config.yaml
n_layer: 10
d_model: 832
n_head: 13
n_kv_head: 13
head_dim: 64
d_mlp: 2240
vocab_size: 46263
activation: "geglu"
norm: "rmsnorm"
norm_place: "peri"
norm_eps: 1e-06
positions: "rope"
rope_base: 10000.0
rope_fraction: 1.0
qk_norm: false
attn_scale: 0.125
bias: "none"
tie_embeddings: false
parallel_block: false
extras: ["capped logits"]
init: "normal"
init_std_qkv: 0.0173
init_std_o: 0.00387
init_std_up: 0.0173
init_std_down: 0.00237
init_out_by_depth: true
optimizer: "muon_variant"
lr: 0.0113
lr_mult_o: 4.0
beta1: 0.93
lr_head: 0.0069
grad_clip: 0.5
warmup_steps: 200
schedule: "wsd"
decay_fraction: 1.0
decay_shape: "linear"
final_lr_fraction: 0.0
batch_tokens: 262144
seq_len: 1024
doc_mask: false
train_tokens: 1215000000
steps: 4635
dataset: "wikipedia_en"
Each number is 200 + 20 x the weight over its row's rms, rounded and kept within 0 to 999. Layers, rows and columns count from 0. The size before them is the row's rms in percent of the matrix's.

# layer 5 MLP gate, 2240x832, rms 0.0605, rows 670-681, columns 208-415
099,216,206,227,202,209,216,187,216,225,207,198,212,200,211,219,204,243,216,196,201,217,198,190,181,162,236,186,193,211,188,182,205,182,186,190,220,190,174,185,183,188,190,211,232,164,183,182,200,212,210,186,203,250,198,208,247,158,198,214,206,193,206,206,190,187,242,192,186,198,183,223,197,202,207,237,199,200,212,186,224,206,197,192,203,230,182,167,250,206,223,180,177,192,204,196,206,210,192,138,178,209,168,196,200,224,198,182,216,208,180,203,216,231,216,193,190,211,179,223,172,187,208,234,200,216,210,203,225,160,188,168,199,181,216,183,214,179,231,226,166,197,169,193,182,198,182,179,221,168,220,195,208,195,175,234,244,170,193,215,164,201,189,178,195,193,162,193,243,208,209,169,211,198,185,227,210,204,211,216,225,173,174,211,190,204,220,234,196,239,189,222,189,178,194,203,203,211,214,214,182,198,227,193,224,191,237,215,190
092,186,204,214,228,225,210,216,188,194,185,181,168,200,229,187,202,181,222,216,174,202,156,182,197,198,197,211,160,154,191,184,223,227,185,209,190,203,198,210,241,222,182,171,185,164,228,186,207,173,247,161,200,201,217,237,182,212,203,192,205,228,175,198,232,222,184,257,212,174,190,217,225,213,248,211,198,161,216,192,248,202,218,200,218,176,223,196,189,215,203,181,191,185,176,181,194,197,207,195,206,225,194,214,199,204,172,225,197,194,182,217,185,206,211,205,169,231,197,235,230,207,183,209,179,172,200,224,187,194,215,197,176,175,155,219,216,206,203,179,202,215,195,152,223,221,192,195,202,169,179,185,185,179,205,185,186,200,231,203,202,210,194,202,184,213,182,187,217,192,216,183,201,200,218,194,211,207,190,204,222,186,202,193,193,201,208,211,212,225,236,230,212,244,190,194,163,175,177,184,187,195,176,215,188,207,192,181,206
092,205,233,216,202,197,214,221,207,183,228,191,218,213,197,227,183,173,191,192,144,204,221,254,235,163,208,171,199,226,190,188,216,172,261,201,191,159,178,178,206,195,179,220,174,218,223,204,178,218,211,172,181,187,200,226,193,176,207,197,213,193,201,181,212,203,182,242,183,217,226,228,161,215,174,208,203,193,238,156,179,200,189,174,193,208,215,203,210,154,223,221,178,216,196,235,171,215,255,213,197,182,199,204,203,169,176,213,209,212,194,189,184,193,152,215,185,209,188,191,176,206,212,183,209,185,198,201,185,223,200,224,213,181,196,198,174,201,180,197,220,191,194,221,187,189,178,212,176,199,188,205,175,167,233,202,177,166,227,200,176,207,217,208,198,220,202,194,176,187,166,228,180,172,205,243,224,181,195,200,198,153,185,230,187,214,199,177,205,188,213,170,217,207,201,203,181,232,238,168,175,199,170,198,178,207,206,198,186
088,166,185,229,192,175,210,232,188,210,209,193,203,245,200,163,168,176,180,190,201,189,174,230,186,209,181,192,173,204,178,187,205,202,233,205,193,170,160,189,213,220,169,220,210,236,187,183,203,227,184,179,200,206,212,212,198,213,200,203,203,207,193,176,206,195,173,205,211,223,204,203,162,197,202,200,195,187,223,197,203,191,148,175,192,196,207,237,179,231,210,200,219,187,209,200,208,225,171,196,185,190,190,204,204,212,204,225,194,218,199,203,177,195,171,182,219,213,200,196,220,176,227,195,219,207,197,189,220,210,213,201,182,211,174,193,182,216,222,218,199,165,220,202,209,242,220,211,181,191,190,198,211,216,210,221,172,169,205,216,203,198,195,195,218,159,174,203,176,221,215,181,211,197,175,193,216,189,220,205,183,214,187,174,207,195,220,217,191,229,210,176,192,223,210,177,195,179,237,178,203,181,167,166,178,215,192,197,186
104,221,214,185,167,231,194,210,212,201,229,239,192,197,209,194,192,204,213,239,216,234,174,200,185,191,204,224,255,192,210,184,222,193,228,200,190,207,182,207,223,226,218,180,217,172,203,207,226,204,191,228,199,180,180,211,200,219,185,207,229,188,197,217,227,246,238,202,175,195,207,206,202,156,191,170,186,177,183,162,182,210,184,223,183,209,201,195,231,189,162,178,242,196,223,195,191,243,244,181,182,203,214,187,214,194,179,199,219,187,191,215,179,179,219,215,207,204,196,210,194,168,165,184,208,191,188,229,198,196,223,215,163,171,204,190,242,209,218,194,206,206,198,183,211,222,216,219,221,206,196,174,194,216,154,161,221,194,232,190,196,220,186,199,152,172,190,199,197,181,226,201,222,175,196,192,211,231,188,193,204,211,220,184,186,215,191,200,176,205,204,211,165,192,168,184,213,208,193,198,215,165,199,239,207,203,184,188,230
101,166,204,201,221,202,251,170,213,182,203,214,199,190,218,185,218,190,173,203,191,176,208,208,180,194,192,189,205,172,246,196,218,211,150,200,209,230,182,232,233,193,187,214,213,196,224,191,188,185,142,186,216,219,182,168,197,217,243,227,221,203,223,192,230,212,223,206,206,203,218,175,172,189,214,197,223,220,196,147,211,182,175,153,231,220,188,191,182,247,178,214,213,200,217,203,205,204,177,191,189,219,218,218,218,186,190,201,201,183,195,205,221,174,191,193,206,212,185,176,216,161,184,218,210,179,217,179,185,193,218,191,183,212,195,194,208,212,166,231,196,204,191,166,155,230,182,203,183,204,201,199,171,171,176,228,155,188,221,212,213,212,185,248,181,186,239,198,187,214,206,195,208,231,236,239,211,184,202,212,187,220,174,225,228,220,214,207,170,197,191,221,193,228,175,208,187,207,205,208,163,216,200,197,239,238,194,162,185
089,207,214,191,206,177,190,200,195,195,216,196,211,223,200,177,192,228,181,226,209,208,165,210,212,160,198,203,177,210,212,188,218,217,203,242,190,227,202,190,157,192,197,206,160,197,176,199,207,181,174,198,230,217,179,209,214,199,196,184,215,173,189,233,238,196,162,203,173,215,240,191,179,230,210,190,191,209,194,227,198,203,201,213,236,221,144,210,199,172,222,184,192,203,228,248,210,218,217,208,163,213,201,197,216,181,241,217,191,178,204,171,210,220,193,193,156,184,227,214,199,198,199,211,191,204,211,158,182,180,170,196,182,178,204,202,208,177,179,206,202,204,233,222,233,207,233,198,146,232,218,176,174,180,226,221,183,181,192,222,200,232,220,217,170,173,201,193,210,200,200,217,173,188,191,230,180,207,172,150,220,206,187,204,218,201,192,182,173,179,195,182,257,194,148,202,178,232,215,188,214,149,218,219,203,209,217,215,192
105,154,222,235,183,230,238,198,186,189,195,207,196,175,213,213,222,186,208,210,170,180,180,220,224,162,216,195,237,196,166,215,209,188,215,196,188,200,180,189,256,231,180,180,180,202,163,229,196,188,170,195,207,203,240,224,172,201,205,208,206,202,204,215,155,193,228,199,188,234,176,180,222,204,210,204,203,210,213,202,188,206,234,198,186,221,221,173,194,219,230,167,212,221,195,192,216,197,176,244,187,185,167,157,198,223,189,193,231,206,169,191,200,194,202,168,196,209,187,201,205,205,227,239,227,159,211,197,186,175,184,203,239,211,182,200,197,151,171,181,205,186,203,177,189,208,183,223,181,208,231,228,194,207,211,165,208,224,175,221,196,194,168,209,190,172,218,173,176,193,209,205,212,211,159,233,187,238,230,233,211,203,208,248,179,185,204,227,157,250,173,191,219,164,212,187,199,215,212,183,196,219,221,183,219,233,207,227,133
101,167,179,159,207,219,180,237,196,220,214,201,190,243,199,223,213,193,207,205,224,211,187,199,198,219,178,188,195,186,182,244,202,237,204,209,182,201,238,229,205,197,190,205,213,206,164,206,209,199,184,207,183,188,181,196,201,212,211,190,212,221,183,231,174,237,228,218,194,218,189,216,214,218,185,176,182,170,239,172,192,185,179,225,213,199,190,190,176,197,190,226,197,177,194,171,172,181,214,156,223,182,173,202,193,194,209,198,180,207,183,182,178,169,190,220,210,172,219,206,221,215,218,198,196,205,231,160,203,203,222,230,185,179,240,215,227,194,203,204,211,209,187,183,191,187,195,196,222,175,219,230,206,187,248,203,214,212,187,218,229,215,211,195,202,189,192,220,199,161,231,191,216,208,196,223,176,206,225,224,184,175,197,172,198,183,209,175,196,219,180,204,216,204,183,216,198,210,207,212,222,214,195,201,172,215,215,226,179
099,166,178,215,187,217,200,192,197,178,223,203,176,178,212,206,155,186,229,176,203,165,202,203,162,241,206,177,172,209,193,196,174,191,231,249,181,208,224,199,187,219,198,215,202,198,221,185,187,208,207,222,205,213,203,191,202,195,198,165,189,220,196,194,195,219,206,202,152,195,183,199,219,267,181,169,192,212,181,210,201,191,224,172,189,211,223,179,219,216,235,200,207,168,193,203,189,230,168,188,224,186,191,208,226,180,167,178,190,206,204,192,189,215,175,205,192,215,252,173,190,216,228,200,216,171,189,231,207,169,225,211,206,148,223,233,221,187,185,186,176,193,176,227,233,166,162,210,216,255,195,210,191,183,183,201,233,217,204,220,164,191,215,169,190,216,205,204,186,211,197,190,212,205,182,210,218,229,188,228,178,204,227,215,181,167,199,220,188,214,182,230,201,228,179,174,208,179,231,228,219,225,192,215,158,209,193,172,192
100,232,209,206,192,184,206,162,170,196,230,183,205,207,218,205,165,221,199,176,187,181,199,209,236,194,189,234,179,198,185,208,157,203,232,163,182,204,211,192,222,187,184,177,204,206,214,178,200,200,196,219,178,197,209,208,199,218,195,169,197,210,205,193,144,211,186,214,212,241,225,196,212,187,209,197,191,193,227,179,203,179,187,206,199,232,218,222,160,153,206,149,179,163,190,199,208,203,147,173,178,200,193,215,225,191,212,184,187,186,213,192,196,203,207,183,173,173,194,212,188,206,221,201,189,227,186,231,182,195,196,191,191,195,187,185,177,205,149,214,180,189,203,204,184,192,185,195,197,234,192,203,198,199,194,202,207,232,192,202,185,177,170,195,210,188,204,206,176,182,204,194,204,207,184,207,189,182,213,186,202,237,195,180,211,227,171,183,200,175,195,202,172,201,198,209,188,235,200,201,186,209,164,174,183,224,181,169,155
098,192,195,213,202,168,167,193,183,198,219,195,176,210,179,192,201,205,236,199,179,209,188,233,228,179,204,214,188,187,192,216,219,208,179,206,229,185,225,221,197,186,169,208,185,195,203,194,212,202,185,206,185,186,217,214,213,170,204,181,199,159,198,228,213,208,221,223,223,187,184,178,195,215,199,198,203,188,202,202,151,222,180,207,223,212,234,194,183,218,178,231,178,206,212,167,192,187,217,182,250,205,159,254,224,208,172,189,206,167,242,229,188,185,215,209,203,209,181,221,221,210,201,228,233,224,203,201,192,224,250,172,201,235,207,218,222,217,197,181,231,198,183,173,175,202,207,207,201,174,210,192,225,190,187,235,193,218,188,189,187,216,175,183,189,201,222,205,196,200,195,216,192,225,210,188,229,199,178,201,205,207,190,217,177,219,204,183,224,173,192,221,196,194,191,197,216,188,196,219,169,203,221,192,167,207,181,191,167
# layer 5 MLP up, 2240x832, rms 0.0646, rows 670-680, columns 208-415
100,207,189,171,195,195,211,198,205,203,201,256,180,190,234,198,185,212,223,173,198,164,207,218,165,195,214,195,230,221,235,209,216,257,207,205,202,194,205,206,179,204,196,177,254,208,203,188,209,211,158,188,235,207,206,222,205,199,187,183,198,200,188,220,198,197,234,212,215,207,210,223,212,223,173,209,205,214,206,204,235,164,187,239,189,183,175,217,178,201,213,199,185,222,193,188,187,241,187,164,207,197,166,228,186,214,223,192,195,175,203,175,188,204,181,205,179,231,198,186,153,219,181,201,153,211,216,212,204,208,164,229,173,206,155,207,219,155,175,195,181,191,153,180,172,165,204,163,179,236,164,197,207,221,206,215,233,188,214,207,184,227,187,177,214,226,202,202,213,216,233,185,189,173,224,179,226,201,232,237,198,208,191,212,190,176,193,260,207,182,209,206,180,171,193,214,185,224,157,174,198,179,214,214,201,235,219,179,194
089,193,193,209,194,188,215,192,195,221,185,223,200,196,186,191,228,228,215,215,224,176,187,207,183,195,212,211,189,162,213,188,217,223,195,211,179,227,171,210,185,242,235,188,246,202,185,201,214,196,216,174,159,196,227,241,213,187,211,202,168,182,166,175,198,210,201,267,189,204,193,217,209,226,237,185,217,155,216,190,230,174,218,194,210,211,219,197,162,203,193,198,194,194,177,205,179,210,199,191,204,177,195,170,208,222,200,257,186,175,204,224,216,191,183,197,214,168,194,206,191,166,218,186,212,134,197,187,210,162,188,203,204,184,201,214,212,182,176,210,172,204,215,198,182,207,190,189,169,212,180,224,196,185,182,187,197,200,205,178,206,195,213,173,171,193,208,175,203,202,187,233,182,200,229,194,167,219,232,178,178,233,216,190,217,213,224,194,208,229,186,191,185,244,173,163,195,183,234,154,193,198,197,215,203,227,207,196,166
091,228,219,230,187,198,239,171,178,195,205,181,180,193,166,183,178,190,195,196,217,207,226,207,205,203,222,213,238,209,200,171,194,191,203,224,205,166,248,218,235,230,194,209,225,215,214,187,210,184,212,186,196,218,218,203,220,197,155,195,199,212,186,157,188,215,215,193,251,175,164,231,186,220,224,201,196,181,184,181,237,184,234,190,200,161,187,185,169,206,189,176,197,231,201,237,184,175,201,200,215,208,240,225,212,225,167,181,188,214,190,221,184,183,226,221,194,210,179,194,198,203,217,193,240,224,179,214,208,200,217,175,189,226,223,234,226,210,209,185,202,214,186,190,190,193,165,187,212,168,183,216,197,225,172,210,219,211,230,199,204,192,190,164,205,182,206,172,235,180,237,197,209,186,192,185,169,207,194,184,222,198,211,213,208,223,208,221,198,225,202,201,193,202,169,155,202,209,222,210,194,205,213,181,200,204,219,210,185
090,212,200,190,221,174,250,195,181,208,216,182,196,229,207,182,173,220,213,235,156,211,211,167,200,193,209,211,185,188,170,217,190,235,216,219,213,202,200,206,208,195,194,210,219,194,223,212,226,210,173,215,195,211,155,151,175,255,206,209,236,244,233,197,215,195,182,201,246,185,175,211,178,184,200,181,219,196,176,184,196,199,204,185,225,188,216,182,199,173,212,201,235,172,171,215,230,170,187,196,224,219,187,185,190,227,178,194,246,198,214,218,180,165,222,204,240,217,181,261,232,193,224,203,218,212,199,216,223,213,212,179,177,212,195,184,190,201,195,185,201,224,221,226,203,183,224,206,208,234,171,267,176,194,172,183,204,187,197,198,200,176,210,186,224,198,191,229,166,210,184,224,222,211,193,195,160,196,208,194,146,208,197,177,207,214,188,208,191,228,205,227,179,209,202,183,223,181,267,178,175,209,203,192,172,194,199,209,185
101,203,212,180,193,203,233,172,194,209,196,185,200,217,223,235,199,235,209,204,203,203,211,180,171,202,221,179,187,199,196,175,196,206,235,216,185,214,213,238,185,191,230,218,208,191,222,196,178,232,200,197,201,213,189,184,195,186,195,186,209,189,187,190,206,200,209,209,209,201,214,206,182,210,198,184,180,209,231,173,219,197,207,179,224,237,190,199,198,187,184,164,159,211,176,196,186,174,231,219,187,166,187,181,213,199,188,210,211,202,192,250,213,177,200,223,221,201,208,188,190,211,225,230,202,187,250,208,223,237,177,224,217,175,172,211,191,202,190,233,190,213,196,171,187,197,168,170,206,200,208,175,214,189,195,165,211,214,220,202,150,215,199,182,189,209,218,233,205,200,214,175,189,234,188,210,215,222,163,206,206,236,201,198,229,210,214,194,192,203,198,205,216,192,221,191,199,200,188,185,199,189,230,181,167,209,182,192,184
096,218,181,168,209,164,175,180,206,171,192,243,185,156,234,216,174,227,211,180,189,196,197,194,189,248,232,185,201,207,170,248,193,218,163,201,195,184,200,185,177,211,170,201,145,215,207,188,222,174,160,187,202,201,171,224,227,197,201,173,228,190,172,200,192,237,187,185,199,200,219,223,226,183,197,176,174,204,221,205,203,214,181,210,204,199,184,192,240,233,223,169,190,216,202,204,189,197,183,196,198,211,199,216,213,169,223,216,225,198,223,206,215,190,191,188,167,192,188,203,202,224,222,188,235,202,206,217,204,219,169,218,209,195,190,207,186,205,216,180,199,218,191,209,208,216,166,190,203,206,195,164,204,215,206,188,203,198,204,216,202,214,230,207,175,243,185,197,229,209,221,193,234,184,200,221,171,226,170,220,212,231,167,202,202,165,222,205,190,169,206,200,226,196,202,194,207,205,205,190,237,215,202,212,179,195,210,199,238
100,190,205,180,205,198,172,206,188,197,166,212,177,218,194,163,205,207,218,205,173,218,223,217,160,189,181,221,158,207,162,177,171,144,212,197,261,206,157,182,213,186,220,193,205,230,223,237,182,199,222,208,194,160,229,246,184,206,207,222,199,200,228,181,191,206,231,165,182,187,198,217,201,174,234,194,210,194,225,234,202,212,168,199,183,177,190,222,170,229,175,207,179,165,203,201,163,219,178,221,203,191,220,199,217,201,192,206,240,196,184,209,199,218,197,197,189,199,188,228,193,198,231,201,202,178,204,169,199,230,212,175,225,248,237,210,178,196,185,169,222,170,236,179,201,188,180,202,188,180,196,225,215,179,200,219,218,171,180,211,171,193,190,204,218,238,231,253,209,221,230,251,230,225,181,191,205,207,192,216,227,215,208,159,211,183,199,226,216,175,215,199,211,215,234,206,213,193,183,198,170,229,191,197,210,213,210,212,208
103,164,224,242,225,219,174,192,175,190,229,175,236,197,179,183,221,190,177,212,184,231,188,224,217,212,159,244,166,193,241,223,186,187,198,187,230,217,207,186,191,181,222,206,211,194,214,180,178,180,189,222,168,175,209,231,196,194,212,207,223,228,245,227,212,230,204,182,178,242,213,198,191,216,203,205,213,215,200,180,200,200,187,188,235,207,214,237,217,177,210,205,210,176,212,179,192,213,201,184,208,221,176,186,184,196,190,192,177,201,211,217,231,195,213,228,187,189,187,216,192,179,218,179,182,176,250,242,164,213,232,217,210,204,203,151,186,227,199,202,188,213,210,204,236,186,168,192,195,204,178,188,184,216,225,184,218,190,228,210,189,205,179,196,215,210,222,214,227,164,179,177,170,184,193,213,193,168,209,229,182,209,176,166,206,226,222,157,211,185,180,218,186,217,181,184,212,183,177,191,210,217,179,218,183,217,190,214,230
101,203,188,200,204,220,210,201,205,171,213,165,202,188,206,214,189,196,196,236,208,191,205,177,201,194,182,190,197,161,212,208,228,188,193,191,237,188,185,215,169,206,195,240,200,190,234,211,200,221,208,215,174,216,228,173,206,162,177,186,203,195,196,210,206,204,196,213,207,165,216,218,194,192,210,201,190,160,219,172,157,200,202,203,224,193,186,202,220,205,185,157,198,200,191,204,220,191,176,202,218,219,208,204,187,215,241,203,227,225,214,234,211,213,208,187,170,226,183,199,187,191,233,195,215,206,224,247,200,181,176,200,248,235,201,208,209,195,190,221,191,186,198,207,159,218,203,215,210,216,207,186,189,164,185,217,228,184,186,185,167,205,195,188,206,207,228,243,260,248,208,206,185,215,200,232,182,197,204,172,214,189,191,216,203,186,186,208,211,218,208,206,217,214,221,154,174,214,187,186,176,214,196,168,196,175,197,230,193
104,152,210,187,183,191,229,181,183,213,205,196,196,193,218,195,190,214,206,186,200,180,182,202,185,223,197,199,166,165,190,206,161,259,199,214,201,254,226,180,204,171,223,209,201,198,239,206,194,202,185,231,226,261,187,189,200,188,225,197,213,198,193,215,172,215,179,201,157,196,181,198,226,191,188,219,176,212,225,233,181,206,186,171,184,206,179,207,158,184,227,208,198,193,190,198,230,197,203,208,202,209,155,216,240,192,201,214,174,204,218,223,166,215,202,204,197,217,227,224,203,211,183,181,184,182,218,204,226,202,220,210,183,197,171,199,207,199,210,201,166,204,191,187,194,224,219,199,215,219,181,195,212,196,204,187,198,216,197,216,206,199,185,189,185,214,184,215,221,186,209,225,189,143,190,175,196,216,209,205,176,199,178,188,193,183,199,175,215,190,197,198,193,208,207,187,202,202,232,188,209,206,144,183,186,188,185,166,194
099,194,219,201,190,207,218,199,162,201,203,189,176,186,200,215,205,194,214,187,226,177,226,168,183,231,189,215,207,218,213,202,205,200,229,225,235,222,206,202,184,192,203,228,229,186,220,224,233,193,157,214,207,202,187,228,202,226,227,229,210,211,218,219,167,185,198,201,215,208,224,203,174,192,194,190,249,228,217,204,211,201,206,231,219,197,210,223,217,183,224,206,201,206,212,204,169,225,185,184,225,189,193,192,173,203,166,205,230,206,234,196,210,223,228,196,162,202,214,184,176,179,171,191,182,216,199,206,170,208,220,224,160,194,185,233,183,198,196,187,161,200,216,193,203,232,170,241,162,215,194,221,227,206,184,193,186,229,230,193,164,172,206,203,223,192,215,210,207,214,184,236,164,198,180,184,210,184,173,231,147,193,199,166,227,175,181,181,222,191,253,205,187,214,211,197,214,217,218,200,194,200,164,186,203,198,230,196,181
# layer 5 MLP down (transposed), 2240x832, rms 0.0377, rows 670-680, columns 208-415
103,190,248,179,215,173,202,177,192,221,183,185,213,233,166,269,201,188,232,171,200,190,228,201,161,173,197,221,188,190,219,197,191,208,234,224,208,213,180,208,220,214,215,194,193,196,201,215,199,210,190,216,204,191,177,205,184,184,197,219,198,242,204,192,228,191,202,175,206,238,210,206,209,188,243,223,208,214,189,186,198,188,205,199,183,179,172,197,197,207,205,228,188,230,200,164,199,212,213,172,185,173,174,197,181,190,184,202,191,210,202,189,243,177,205,211,235,206,202,212,215,187,195,181,197,169,210,182,180,221,221,177,182,247,193,179,208,197,206,270,204,183,203,205,245,188,202,204,197,200,175,202,192,168,176,214,203,232,192,188,238,192,160,197,213,179,162,213,185,236,155,196,190,212,194,203,203,204,218,187,212,206,200,162,216,188,203,225,193,169,199,198,230,178,203,173,197,165,215,171,213,163,183,198,200,226,197,209,202
093,166,190,168,216,196,183,207,211,194,197,170,191,218,174,172,209,231,169,192,188,229,230,225,202,193,223,195,170,224,217,208,233,199,186,184,203,216,216,213,210,216,211,216,195,190,221,197,201,206,164,213,208,185,170,201,208,204,228,195,165,236,179,213,205,248,187,185,208,194,218,236,171,235,160,220,217,189,211,183,208,205,203,231,162,219,213,213,188,186,209,206,181,210,192,205,215,182,221,193,186,216,184,193,174,177,221,215,195,177,224,182,184,188,199,165,185,203,189,201,207,178,177,222,160,190,183,243,194,193,195,210,218,179,180,204,199,210,190,199,154,184,194,218,200,221,184,182,207,179,212,179,219,218,206,215,198,197,211,236,228,176,218,198,204,178,199,211,217,193,188,184,203,174,185,215,228,223,191,169,188,208,234,203,184,144,195,200,155,206,217,193,213,191,198,206,207,166,231,174,207,193,195,195,229,220,227,177,190
095,196,230,194,232,200,200,187,192,194,194,167,193,195,204,230,167,205,195,195,157,213,199,235,192,182,178,160,179,213,155,205,228,213,202,225,201,201,162,211,227,205,159,186,197,196,210,204,191,214,196,157,217,201,203,179,215,235,208,155,215,162,182,208,220,218,185,208,215,199,226,193,178,204,173,199,171,195,216,197,218,229,165,220,193,190,192,205,191,201,227,191,246,196,197,198,191,193,160,215,176,185,162,187,179,229,192,198,215,146,190,190,191,204,229,203,233,222,197,176,186,189,177,197,155,154,206,221,200,195,192,213,199,205,193,206,159,239,176,239,207,192,178,199,195,176,174,190,214,209,200,181,193,166,199,192,190,185,191,196,223,180,221,208,195,220,197,211,187,212,223,190,217,207,238,220,187,197,213,173,202,199,187,206,213,215,224,171,213,226,182,206,212,203,203,255,193,209,201,234,202,180,195,205,215,194,200,194,186
090,195,215,199,186,217,222,190,184,223,183,184,211,153,207,199,208,220,209,168,216,174,235,189,194,220,179,194,185,176,200,183,203,221,175,167,200,202,181,217,226,235,195,239,220,197,200,196,179,186,183,177,229,244,233,187,184,199,211,220,164,203,195,205,205,204,173,188,166,198,207,179,202,171,212,212,236,226,184,213,197,190,166,162,196,200,198,218,241,195,249,199,192,211,187,209,175,174,188,211,167,216,213,181,237,194,188,177,154,156,188,206,198,190,205,182,182,242,192,187,218,213,202,214,192,210,186,189,187,175,213,195,207,218,187,193,220,209,221,202,189,229,207,206,190,185,181,194,179,183,216,192,195,204,206,159,170,221,200,194,172,162,197,192,153,186,201,174,214,189,195,197,202,252,219,213,212,165,193,231,236,184,171,200,187,231,165,182,176,182,212,167,220,201,188,186,207,206,200,206,194,192,228,198,173,188,236,181,208
096,175,145,216,200,200,180,203,169,208,231,188,201,227,220,192,197,234,202,199,175,182,226,211,192,214,211,201,162,163,210,227,201,214,184,179,170,189,184,190,201,212,181,153,186,197,177,170,205,210,206,212,219,207,222,213,214,201,219,213,193,177,262,188,193,200,197,204,246,221,194,220,165,186,213,211,190,174,232,194,193,224,189,154,204,178,213,197,197,240,195,209,190,183,179,189,201,188,202,220,203,185,170,234,194,177,195,173,172,180,192,228,219,174,202,207,194,195,201,203,175,218,191,178,141,226,216,210,198,218,172,202,225,180,203,216,169,235,200,185,179,195,250,214,211,210,213,205,200,175,234,227,189,178,236,197,193,205,195,253,235,225,225,199,213,212,201,175,181,189,209,194,178,226,186,226,198,167,211,206,198,173,222,186,202,213,181,205,199,198,204,191,200,211,202,214,245,182,197,220,191,209,211,198,212,200,207,230,198
097,189,235,185,177,210,204,198,224,201,214,243,170,227,179,217,208,179,199,171,187,203,160,221,191,236,181,195,189,186,206,156,186,212,167,221,199,212,194,205,198,208,166,180,189,208,181,182,181,178,190,232,162,200,180,184,192,219,179,185,219,239,194,198,208,203,203,228,207,191,207,156,164,217,186,203,217,199,189,207,232,147,239,214,229,175,200,215,202,189,197,225,161,185,198,213,186,197,201,205,201,206,179,223,177,237,189,225,174,170,233,185,191,180,187,189,220,213,200,193,194,217,198,218,201,208,173,207,218,203,176,180,181,213,217,238,193,203,200,212,227,180,211,194,198,226,181,193,179,193,192,222,207,194,182,165,191,225,226,178,205,220,205,202,199,202,142,186,174,203,186,231,196,188,188,199,219,152,188,210,220,169,189,209,209,181,228,187,192,181,165,209,245,175,204,195,208,190,199,208,183,220,188,210,201,218,202,182,203
093,188,233,194,217,181,199,172,209,176,210,212,230,181,189,218,203,174,188,171,235,237,177,179,205,187,187,175,197,200,232,199,243,191,174,195,204,187,200,162,207,204,175,211,203,224,184,210,225,168,213,176,195,246,183,202,203,202,204,214,212,226,221,198,226,159,198,185,194,226,184,199,257,216,197,206,205,191,211,153,178,198,215,198,212,202,182,199,200,173,231,192,175,217,201,251,247,177,233,192,195,209,223,193,197,178,207,222,174,200,226,158,190,188,203,159,191,190,192,195,196,170,172,211,169,181,233,199,173,213,174,196,172,169,212,172,185,201,209,199,200,216,215,217,188,238,230,217,181,219,174,191,236,182,249,196,214,200,208,233,166,216,200,196,164,221,197,169,185,216,195,222,173,161,194,226,209,195,227,201,214,242,205,206,194,188,225,222,206,190,209,214,210,200,197,199,203,193,200,217,219,170,205,206,205,213,194,202,220
105,166,212,216,199,233,176,200,202,208,207,202,194,161,222,270,179,208,190,210,218,180,198,228,222,207,208,186,185,164,262,186,184,178,233,221,237,217,211,175,221,228,206,193,232,177,247,193,181,195,165,219,192,202,237,231,206,186,164,219,220,197,205,224,201,211,219,201,210,189,188,170,151,170,182,210,190,166,210,201,172,202,179,206,199,218,201,196,169,169,187,206,217,209,200,205,220,201,216,232,199,189,212,219,180,161,206,194,165,184,204,182,228,173,188,207,192,196,174,192,186,187,188,192,219,210,224,204,178,192,184,203,190,232,221,166,172,175,201,193,218,204,188,236,209,218,152,171,181,228,206,217,228,201,201,187,228,190,244,191,190,182,205,180,161,211,199,213,198,203,202,190,194,197,186,230,177,203,202,205,175,208,182,201,189,202,192,224,211,186,183,220,206,194,192,216,216,174,198,205,213,206,227,184,218,192,189,240,200
096,166,205,201,212,205,211,197,195,148,192,231,232,191,195,220,215,208,221,208,206,201,190,203,227,206,226,226,195,169,200,202,186,202,201,176,217,188,237,203,221,181,210,201,196,210,204,179,211,186,193,185,181,222,194,181,180,207,214,221,202,190,207,220,194,209,229,236,196,198,199,221,184,204,195,203,206,240,202,188,214,228,190,225,186,180,188,221,199,219,208,191,150,217,207,196,243,173,240,158,196,218,218,204,198,214,187,216,203,180,181,206,184,218,170,202,162,184,142,204,198,200,200,216,202,220,214,219,197,184,187,217,210,208,221,224,220,209,172,192,180,180,197,190,226,233,224,193,177,194,214,203,197,200,191,216,226,171,193,176,214,162,228,189,204,191,212,190,211,197,225,186,185,200,221,214,211,242,227,215,211,225,200,218,216,219,190,213,184,164,213,243,200,199,207,186,142,207,179,189,173,192,213,195,211,143,228,206,191
103,251,216,222,190,190,189,203,204,189,181,206,196,208,191,195,277,230,207,232,229,243,188,203,216,183,202,185,216,216,222,211,243,174,184,182,198,170,185,194,145,200,209,221,181,196,150,184,212,186,207,164,197,162,175,192,187,212,239,211,201,215,189,217,204,177,187,211,248,215,210,242,200,209,213,234,185,179,175,156,188,206,195,229,215,192,190,222,206,220,195,198,188,223,179,170,186,194,211,173,208,185,248,161,183,212,209,210,223,197,192,178,237,201,217,176,211,229,164,188,224,185,207,184,180,197,191,173,227,174,211,185,200,182,216,178,203,207,211,179,226,197,224,184,189,198,222,207,187,140,224,213,185,211,195,200,184,214,194,179,192,195,257,246,213,164,204,165,234,209,208,189,202,188,184,214,192,192,181,177,214,213,220,200,206,220,217,175,184,213,196,232,202,201,231,198,188,187,182,181,180,177,204,223,200,208,218,214,227
105,216,205,195,197,177,206,216,202,182,186,212,176,211,244,208,187,183,189,188,199,174,214,181,197,190,216,207,232,219,161,174,201,195,229,206,183,233,203,205,205,218,179,208,231,207,203,177,186,193,197,223,231,228,198,169,186,196,181,186,200,228,209,252,176,199,182,219,175,204,186,211,193,195,221,203,212,199,192,192,187,159,169,204,218,191,220,204,224,196,172,210,181,207,200,242,214,203,179,237,197,253,203,189,197,220,231,195,226,177,197,178,202,210,198,161,205,187,200,222,197,185,212,217,151,216,213,173,187,201,214,206,184,214,198,240,219,178,211,198,191,220,201,231,207,203,209,221,205,204,224,216,235,209,196,186,195,229,202,210,226,254,197,214,201,182,215,202,155,210,220,175,197,199,204,202,185,218,181,205,200,204,166,190,200,235,177,195,213,196,213,218,179,180,200,205,217,249,211,196,174,210,199,178,207,242,234,215,164